{"vocab_size": 8192, "hidden_act": "swiglu", "rope_theta": 10000.0, "rope_fraction": 1.0, "bias": "none", "init": "normal", "learning_rate": 0.00246}
Each number is 128 + 32 x the weight over its row's rms, rounded and kept within 0 to 255. Layers, rows and columns count from 0. Numbers have three digits each. The size before them is the row's rms in percent of the matrix's.

# q: layer 3 attention query, 64x64, rms 0.157, rows 0-51, columns 32-63
# k: layer 3 attention key, 64x64, rms 0.153, rows 0-51, columns 32-63
# v: layer 3 attention value, 64x64, rms 0.117, rows 0-31, columns 32-63
# o: layer 3 attention output (transposed), 64x64, rms 0.111, rows 0-31, columns 32-63
q0 056:175172127086106124102215112051114083125153096171148121163168104109167120130094143136107124155147
k0 070:117116149079133102120045093111146142124134126084174159156116148175088098146183070115159153133081
q1 122:095101153109149082123129124139122174098102178062148138094131114129167117079213084145180160185084
k1 094:129151086096143147125052166145130162090151092091128109101105120117102106095117079135155136141102
q2 110:083112153131139076098123129167137179119081192073118133129123149135157111084178074179164168168100
k2 089:086168121113131146103075177184134156095137121123119095101128112110127111092110045125153144153116
q3 089:095114163129117082086087147173128183114075174087118150113115180137125125084169060160159194142098
k3 089:075178115133152143103082161180123141113116129100136100087124100060117119082128076128142130123105
q4 078:136120125123177182098156139102092090134121106111151105125112091152154119171116136141127058085173
k4 094:110066171124138102152120140149202166194118187109096121149170135174139064086158109145108119147138
q5 098:116099155077175093146151144119153150093054178109102131103131142141128118103161114116165192166115
k5 102:078145106154141127106059137150097136124092123104191145130110150115146153111150103115154118091070
q6 075:179148091144097159175187107089126109121214102155144121150141073133134129172110195154099091110145
k6 090:175090138102148116137174105084101088129100153170125143202126117166158148152161166115118102125142
q7 088:101110155139130104125099144141179203085065168054114140134128085143139104109174092097162173168118
k7 079:092106120135130129091073197165114143115098150101191151098123159139148154071139060112169144138164
q8 087:144103164086115130113112120081182158100083135081119120109121122132145142121187122135153195139077
k8 094:092172117173163135132121134188144123081085116116155147094150125113164184118148076140181167162094
q9 074:079111107146137111086090075135097155174125120119155095155152101145135138121124074123066088063158
k9 115:216062154120127156138135157075091122157172143144126112162108135136139135139145194148105086096152
q10 055:154121104109127079121114155132090143104061169088126137108163115112160083112151058107199159145106
k10 109:200066125107102112098145087111136099159112154148081150171121142155159152164146167165111109119137
q11 069:184129140159091161139149090092067095183126115177112133167103117119110154165093148153085111081114
k11 186:071160116136152142094070168163111168095114101109129118064110112087113098096118076122160156146110
q12 081:136151121140093128067138157143168146088081084090154127139139118145154077068163077153123197147094
k12 128:168115150118165150156190102092108112148131140154164159149116194130109172164124193122108074121142
q13 093:104120117120065126156113131104098098183053085111069102143071112115138125147145129150156117109093
k13 105:175084130149146143084138093137147123190118164135094147110103156134180111192147128072118133142084
q14 106:160163167087104127144091144115108129123153152118139149135104119093115153176116075172135182150065
k14 108:064179120158132133102175114143125086081082094120093130138149090093178155160097129144163153128140
q15 103:138142088173112096126116186134109160109166132151130193135072132165119120096108135111170163162169
k15 109:094155102116115121120148168092085102153111148131201121075122135116132123088136116094094085129122
q16 156:140152112164100157116144128111132092143166084200117111157130118111079147158054165114090085091174
k16 135:159096152139120112137188112107115100114135166173131147172167132164166170108146190139106126137154
q17 075:164177101136133159109141094099125091142218073192146113157143082118170119156058174140115070128155
k17 076:142133144080080090149136145081076115108151172139146109155160105147102126142113138087124133156077
q18 069:136142110121133185124154085085133087150183080167171098141179082110167148153102160127091036116166
k18 073:170092174080114120165144145107128147133160146126082115197108115181084094165107182121128147139104
q19 097:110102178122142077106111127139125175096068192053122144107139140136168100100210090164150159161099
k19 071:073163164137108123099086166195140158108113149077161126087126105109105131061150054121182144148126
q20 108:154155105147118163164168126084112071148193055183141128129158088109126128157067190140106094120165
k20 086:184094119155087106145169095093118111150144169154127138163129169158165167135155199131092110125156
q21 098:135151118114043175116111114112107108169119082090108141176107175149160140154111090169160102121099
k21 116:135119169156158108053160079123185095154123121112098112107134105106168070170146154091118122180114
q22 111:137157103143101196139162161062118119130107090166122125159131159157117110177110118159106105136106
k22 088:110141140124195135125161075104102088192110137155143164210061124161202189142163142105109083108111
q23 079:189092124072103120165197081072137116131080102127081110142167090134145124160164148105127110120142
k23 115:173052097098144090125120064130110168130114174130162161149096131190176166169191117174129111140125
q24 108:097162135121092142109190108116102116117131094100133177114142130115211142169165108210155177129107
k24 108:173181144164213095134129094139129062063097127130130138172108114127139214115110157150135105185149
q25 120:136103103115098178180117144067089110166122090167112112175144117141113139148109158137107057103094
k25 091:191076111121148139152145070084046135185148103181151140169111108142182161158137203129084097117088
q26 145:195111129127154170173182110087145084146167138204124114155150088122115140165091201121071101117144
k26 090:159123117099110112168151060099106122164128130192157134183134121178107150209094175112099095060097
q27 196:093130151132137074081099156154158170091078148056127123091150138119162109068172073107165161153099
k27 053:072117143112066111100158141181162164123152157123125123083178156145090127108073112132111194129159
q28 106:147130115131089119124122118077120101152141109171076123161097087105062154177129150145084119076162
k28 067:129108111084140161149149107178083147131094137189143156047123168112164186141125056139133167095107
q29 112:105161126123103166113122127171122132143092057100136100169074183179164122140137085178174121075060
k29 124:126132172148192151128187076101231095210146131132063138149100158103095119135109166108082158158094
q30 114:138146113068170085143092172151123100151068121142162141100075095118111122096096159063155142162149
k30 123:149105087139072113111101095111087144113141139119143114146149162083102032109122152099099149120122
q31 101:079145153148136156102124115135207155083158103117131112105150109105091115127181108098098101149149
k31 103:103101154095135156136149151103160102139182086118159169081091186155136183120131113153132152125220
v0 142:086176166098123132135126148119127112130157138113081143163081087171136088121114129115133136085166
o0 130:102160094129116127150102160119164141149108148029098156152092093117177132130155063155123164066164
v1 112:119095133077106154101141096099104068125077143140104092115148103139095182166158127084119104163121
o1 113:164159145113149159105126108154118112167116106228138095151151099181143114049130205104093074127077
v2 108:194095096107131109154129150128133154174173143089170146184169096135055149117156122150177133125144
o2 114:101077104137087151142125162155093119104120127163151158150096193140147147208123147168117194111077
v3 098:107098126174112119101150116128154094115111105094105125151176080132114085159143118078092134156117
o3 106:114121158126090170107150112137165142153113172000109152151084155098130129115132082191122185149092
v4 107:149068130095128097075130116113114189161125187126094104148214179143154120156126133085095193192120
o4 115:119116154101128089148115104128125088132111148087125141195150127071125130102067168168116158201104
v5 114:128136109115160138171098169133073095132093170123146084096151103066084126086157116157118082194079
o5 125:113129152087145148123094129112101147060121160106112124099123120138115147119120127145148122104056
v6 123:113126174170103106076142088107192126157134156141118151111143201138159071153137110141118156126195
o6 121:125160161131140094119153073146166119134125113005113156172145145086122141112103051135129165131142
v7 106:178153169113148067118172078137150112139138170110130165139157200168154145128180122074098134105197
o7 116:124131200176159078135151141142127128162116162002107157183091161105121159106128118141114150153125
v8 116:138126113177138133130138157137106119152159087114161150148138186151103099129145120093143110156060
o8 111:174152185081092102099114169139078127164105120097087101127154138096078111140088103098119115122134
v9 134:146094112137213131115106106170128105183111135130146130127059156162110107157139130143119143083156
o9 125:167176132180099095113121118093070100202159109160094120096120154123173184151155142105135162106151
v10 125:117153150132199116064168081162105097163159174129152055132140174079178117127132124148072111131081
o10 128:137147162104173088111164068137137096146170139027095106154105109151121154115115113083161124132147
v11 111:100154162084160145168133174123130139124165152116102129110109086169136095137079163053093132068158
o11 104:132155114166106145093130187127171137171114116200146096082140081094113070118158165092141162137189
v12 111:160173152033162156135155150142141133071134173141148108130107107211150113131188146110178147063106
o12 115:159138100104134090139146172103127172166127088163177122156071062124124152130186172110100150106124
v13 109:111141108049094184111122139078146140135090127125101080152151161086108124142128152177092111163119
o13 115:143149139103155139160127107140121083103133086244141109124175096131115110098107189146102056098110
v14 115:124100144194097071155098160144133099112109128131160185088117064103099104141119096166114131092133
o14 120:099124077115109144065105130080108176094109090081119174093123198113142140140135093189169172136136
v15 140:135140119072178134103123162124132129116173104134086069098197144137079094116195109073134129119124
o15 135:154112116042135074056103152147110178139144128119101146119124120054108162177114093139142158117117
v16 126:196112150109101126108141179102111171129109134138211082155169100175045101121135122192154133119153
o16 114:141137138102093127157155158125139119138123075235099159161118164106130077124111138127114136109058
v17 131:093079063135126140110137099153117149152119135125162127110106089083100140133139120138150092136074
o17 129:121093165125098178130097115127097127171180174129116135117165108174148139147139129151090137154111
v18 113:145140119091217100154113122134135115139125118136120101085138192144139169156161119115124096169112
o18 116:164165160172171143068143144122124100116119122131129152102148126060088186138144092109105144192167
v19 122:147135203043120122110088150151122129130099171128179064111106062111101059134157130148136133145078
o19 111:146140120036096126098147113088140130092155125114159123175103069127152100137111126139122161135120
v20 123:100110159145097120105160121146157099176137115141139102175085043131119026146134120103140171093111
o20 113:149128084122064120085140066165160103168119097105142133151087049156196107138117129146102182116181
v21 125:176071128115162090153156093113160075118138190130139168118131170143116138105177116091160133126150
o21 123:132091145147109049103099152176043162135110087035145157174107152084093172101134140123142131146115
v22 127:112119124153084114096105129109093209082102126166126094103155142111093108131154131249109151145111
o22 116:105124156074152111196107085111176123135087144178078159137205136127142113110108146163132083165081
v23 101:130152158125119071108112200168075138114077175117142120112134141102154094141154107173160192083102
o23 124:115101109075135116115145120061145171094126209073082158129119170112160150113115085164164199138120
v24 122:119178100153134128094105147143160139161168108133112077179154178128160042143169138106121132109138
o24 120:164129149104132094133224076157167088137150122055120107117118087090119136186139099132133181111149
v25 107:100162068121148141168149129126077150148154071126107110187134146107148117111066153109125091149140
o25 109:154107119190135129156128132159133075122143099237128105062116099143092118167141225086140098132135
v26 105:142122153195176088105086131164170117139138138104150160157085187142194109147093131078090158115151
o26 107:124160162151121113137143115079114137146149139034126089142119173084146149142105070175172177126195
v27 133:176158143104195155181114149133103107042107184127161120113153101182162154116136126102085074168114
o27 133:123198175147157122117101174116178125105103115190145097099093093142091134083185126074135104195058
v28 098:117143149097162159164127163097076140148169138132156105124072110131130119151123116159118110127099
o28 107:152150054101123151090128135140120094101104049236132095117132086153133124124121160057147106106141
v29 110:161139062035163184108149160119099183118160126156146066148115121118120129153140137198130120088094
o29 120:171114113105144151144152134133130093152137088255130103131139089151123131142133210101113103120120
v30 084:131131113131216139128124095102145135119199111167176134111121156141152090129126132143105102155077
o30 103:171169122167142125107132136169151093137132045181143099115156080118095134115127130091120081133188
v31 112:131119181120124106113145157198136156150111117128160162114096114150107124147139139171133164060119
o31 118:127124128100127113113140119058103176171147125098143122156153133154154100171133094146144158086173
q32 075:160176186098096122191116120129113123128131119125148116113132065120113201136118134091093127130162
k32 076:122190135068080102181126182179135116138126137147175105070103142106124157124110136137110128149103
q33 097:109156110166207117081117139131129161133112143094125112132111189151129107095143101136184129128106
k33 095:155157118112095120113139144125137189122136112153115087124177087097147110110067137187108099161167
q34 089:088090134097088154179146111152168068119175123178114194114116133147061136169075167180124131136157
k34 096:192159175136160145082108147092106137126107164096167077113120138075134174158194109057117054124137
q35 076:152152083101123192187111089112197126096197099152196126103141141165164123124103138116182124169099
k35 102:058075169126179182178153075142170096127126161142123160109130103147079125140166147136143190082116
q36 095:154142159082130119159135124103084094159103110148102158190100082118087159127127161116082164100125
k36 076:170141114083148112114114143100072140170096118136068126160136118158178140144119066176139095131128
q37 085:114090134145119142111176140166181185130138161111095104041072156145116134119120115175179171171117
k37 084:040114128146141195139161135189178136111127130146096115127156159120072153072133123074162183116142
q38 076:093207179174147109080166161145142137078084102084127116132165171097139105073117102074158144122130
k38 085:115127139167059126143135144199126126153141113095151116142181069089084122078069147100122218147130
q39 080:152027070138112129178083081113105141161131092164134136155164123159140119153150153169122102115144
k39 095:173104090140146138096124085057170096116124104123197127119093201125176095179096089120091114122093
q40 114:092109130185169085058130106152155132038110155108119127114147178125123135084125098101163180134148
k40 104:073173103108152126155131123158140144105142095070104144115174161173122103089107081114187160134149
q41 109:099178172177156116086142167165132081082121167097111120135150125083107112092106085116178147146109
k41 127:094131159171094125133147136152198106121163124100110110106161089119065089072095110116152157203156
q42 083:102104152115140161194102080092059100163085114140112081142122117142140194123164122122120082120121
k42 108:103184090184090122128139152137063107086142104137136163146138193102127068111100097074097159157061
q43 089:113157069098120128108057118096146158089153083036134140117128150191111104095143071086152168167138
k43 098:126121118144116095092126092074155140102135113025205106111104141092149100153118063067103112133112
q44 101:101079127100155110173125090117115101151139145166057117190159089127150158144139150132118129106096
k44 096:072145072153134134177144116131126101113150107186124158159049153177087086129117115119091116158053
q45 094:122127140080134147185098133123094117106076126078149131166094127120146159133177113163107119091108
k45 097:160103190135061101158146131100120121119120139051148140094162126133153180126134082151125184116191
q46 083:127187109052135148133101132097056137134056118136121135203071093147101097139187132106119103063090
k46 079:156073160154104068120157071094142149134132110141170108128109126122097079093137130155097123103054
q47 091:151188098079105150163134130154135090064130099079150133131125139070155074133092098102179127144142
k47 103:083114158087163150185123110101187135120154130068148119070205092088175168136105115115106160098217
q48 107:191120148108087120222120156179085139139103092115144148119150088109137207095141143088138121174118
k48 085:079087117142163143123180071188097133113084165110118121161126146151127072175145112111170119072141
q49 084:103087092129118116128120110088132118116152146123145127126084135147114062185068089203132138096143
k49 069:117162097189164100155101132129138105136156098139139119119107121138068115095159185124127157167128
q50 105:138102143096113167204118092157079098163136079168163177152177096165091148119135162126097154163114
k50 093:162119114084150186107193107127124091154110187120120128165103150145163066176142091153136062127141
q51 110:193108113059082139171145138112085088162152120136132105146126081112158147155097151111094114140163
k51 096:122099157129150162110113115139149097124119191152135148137130165177139193140164089159137138089094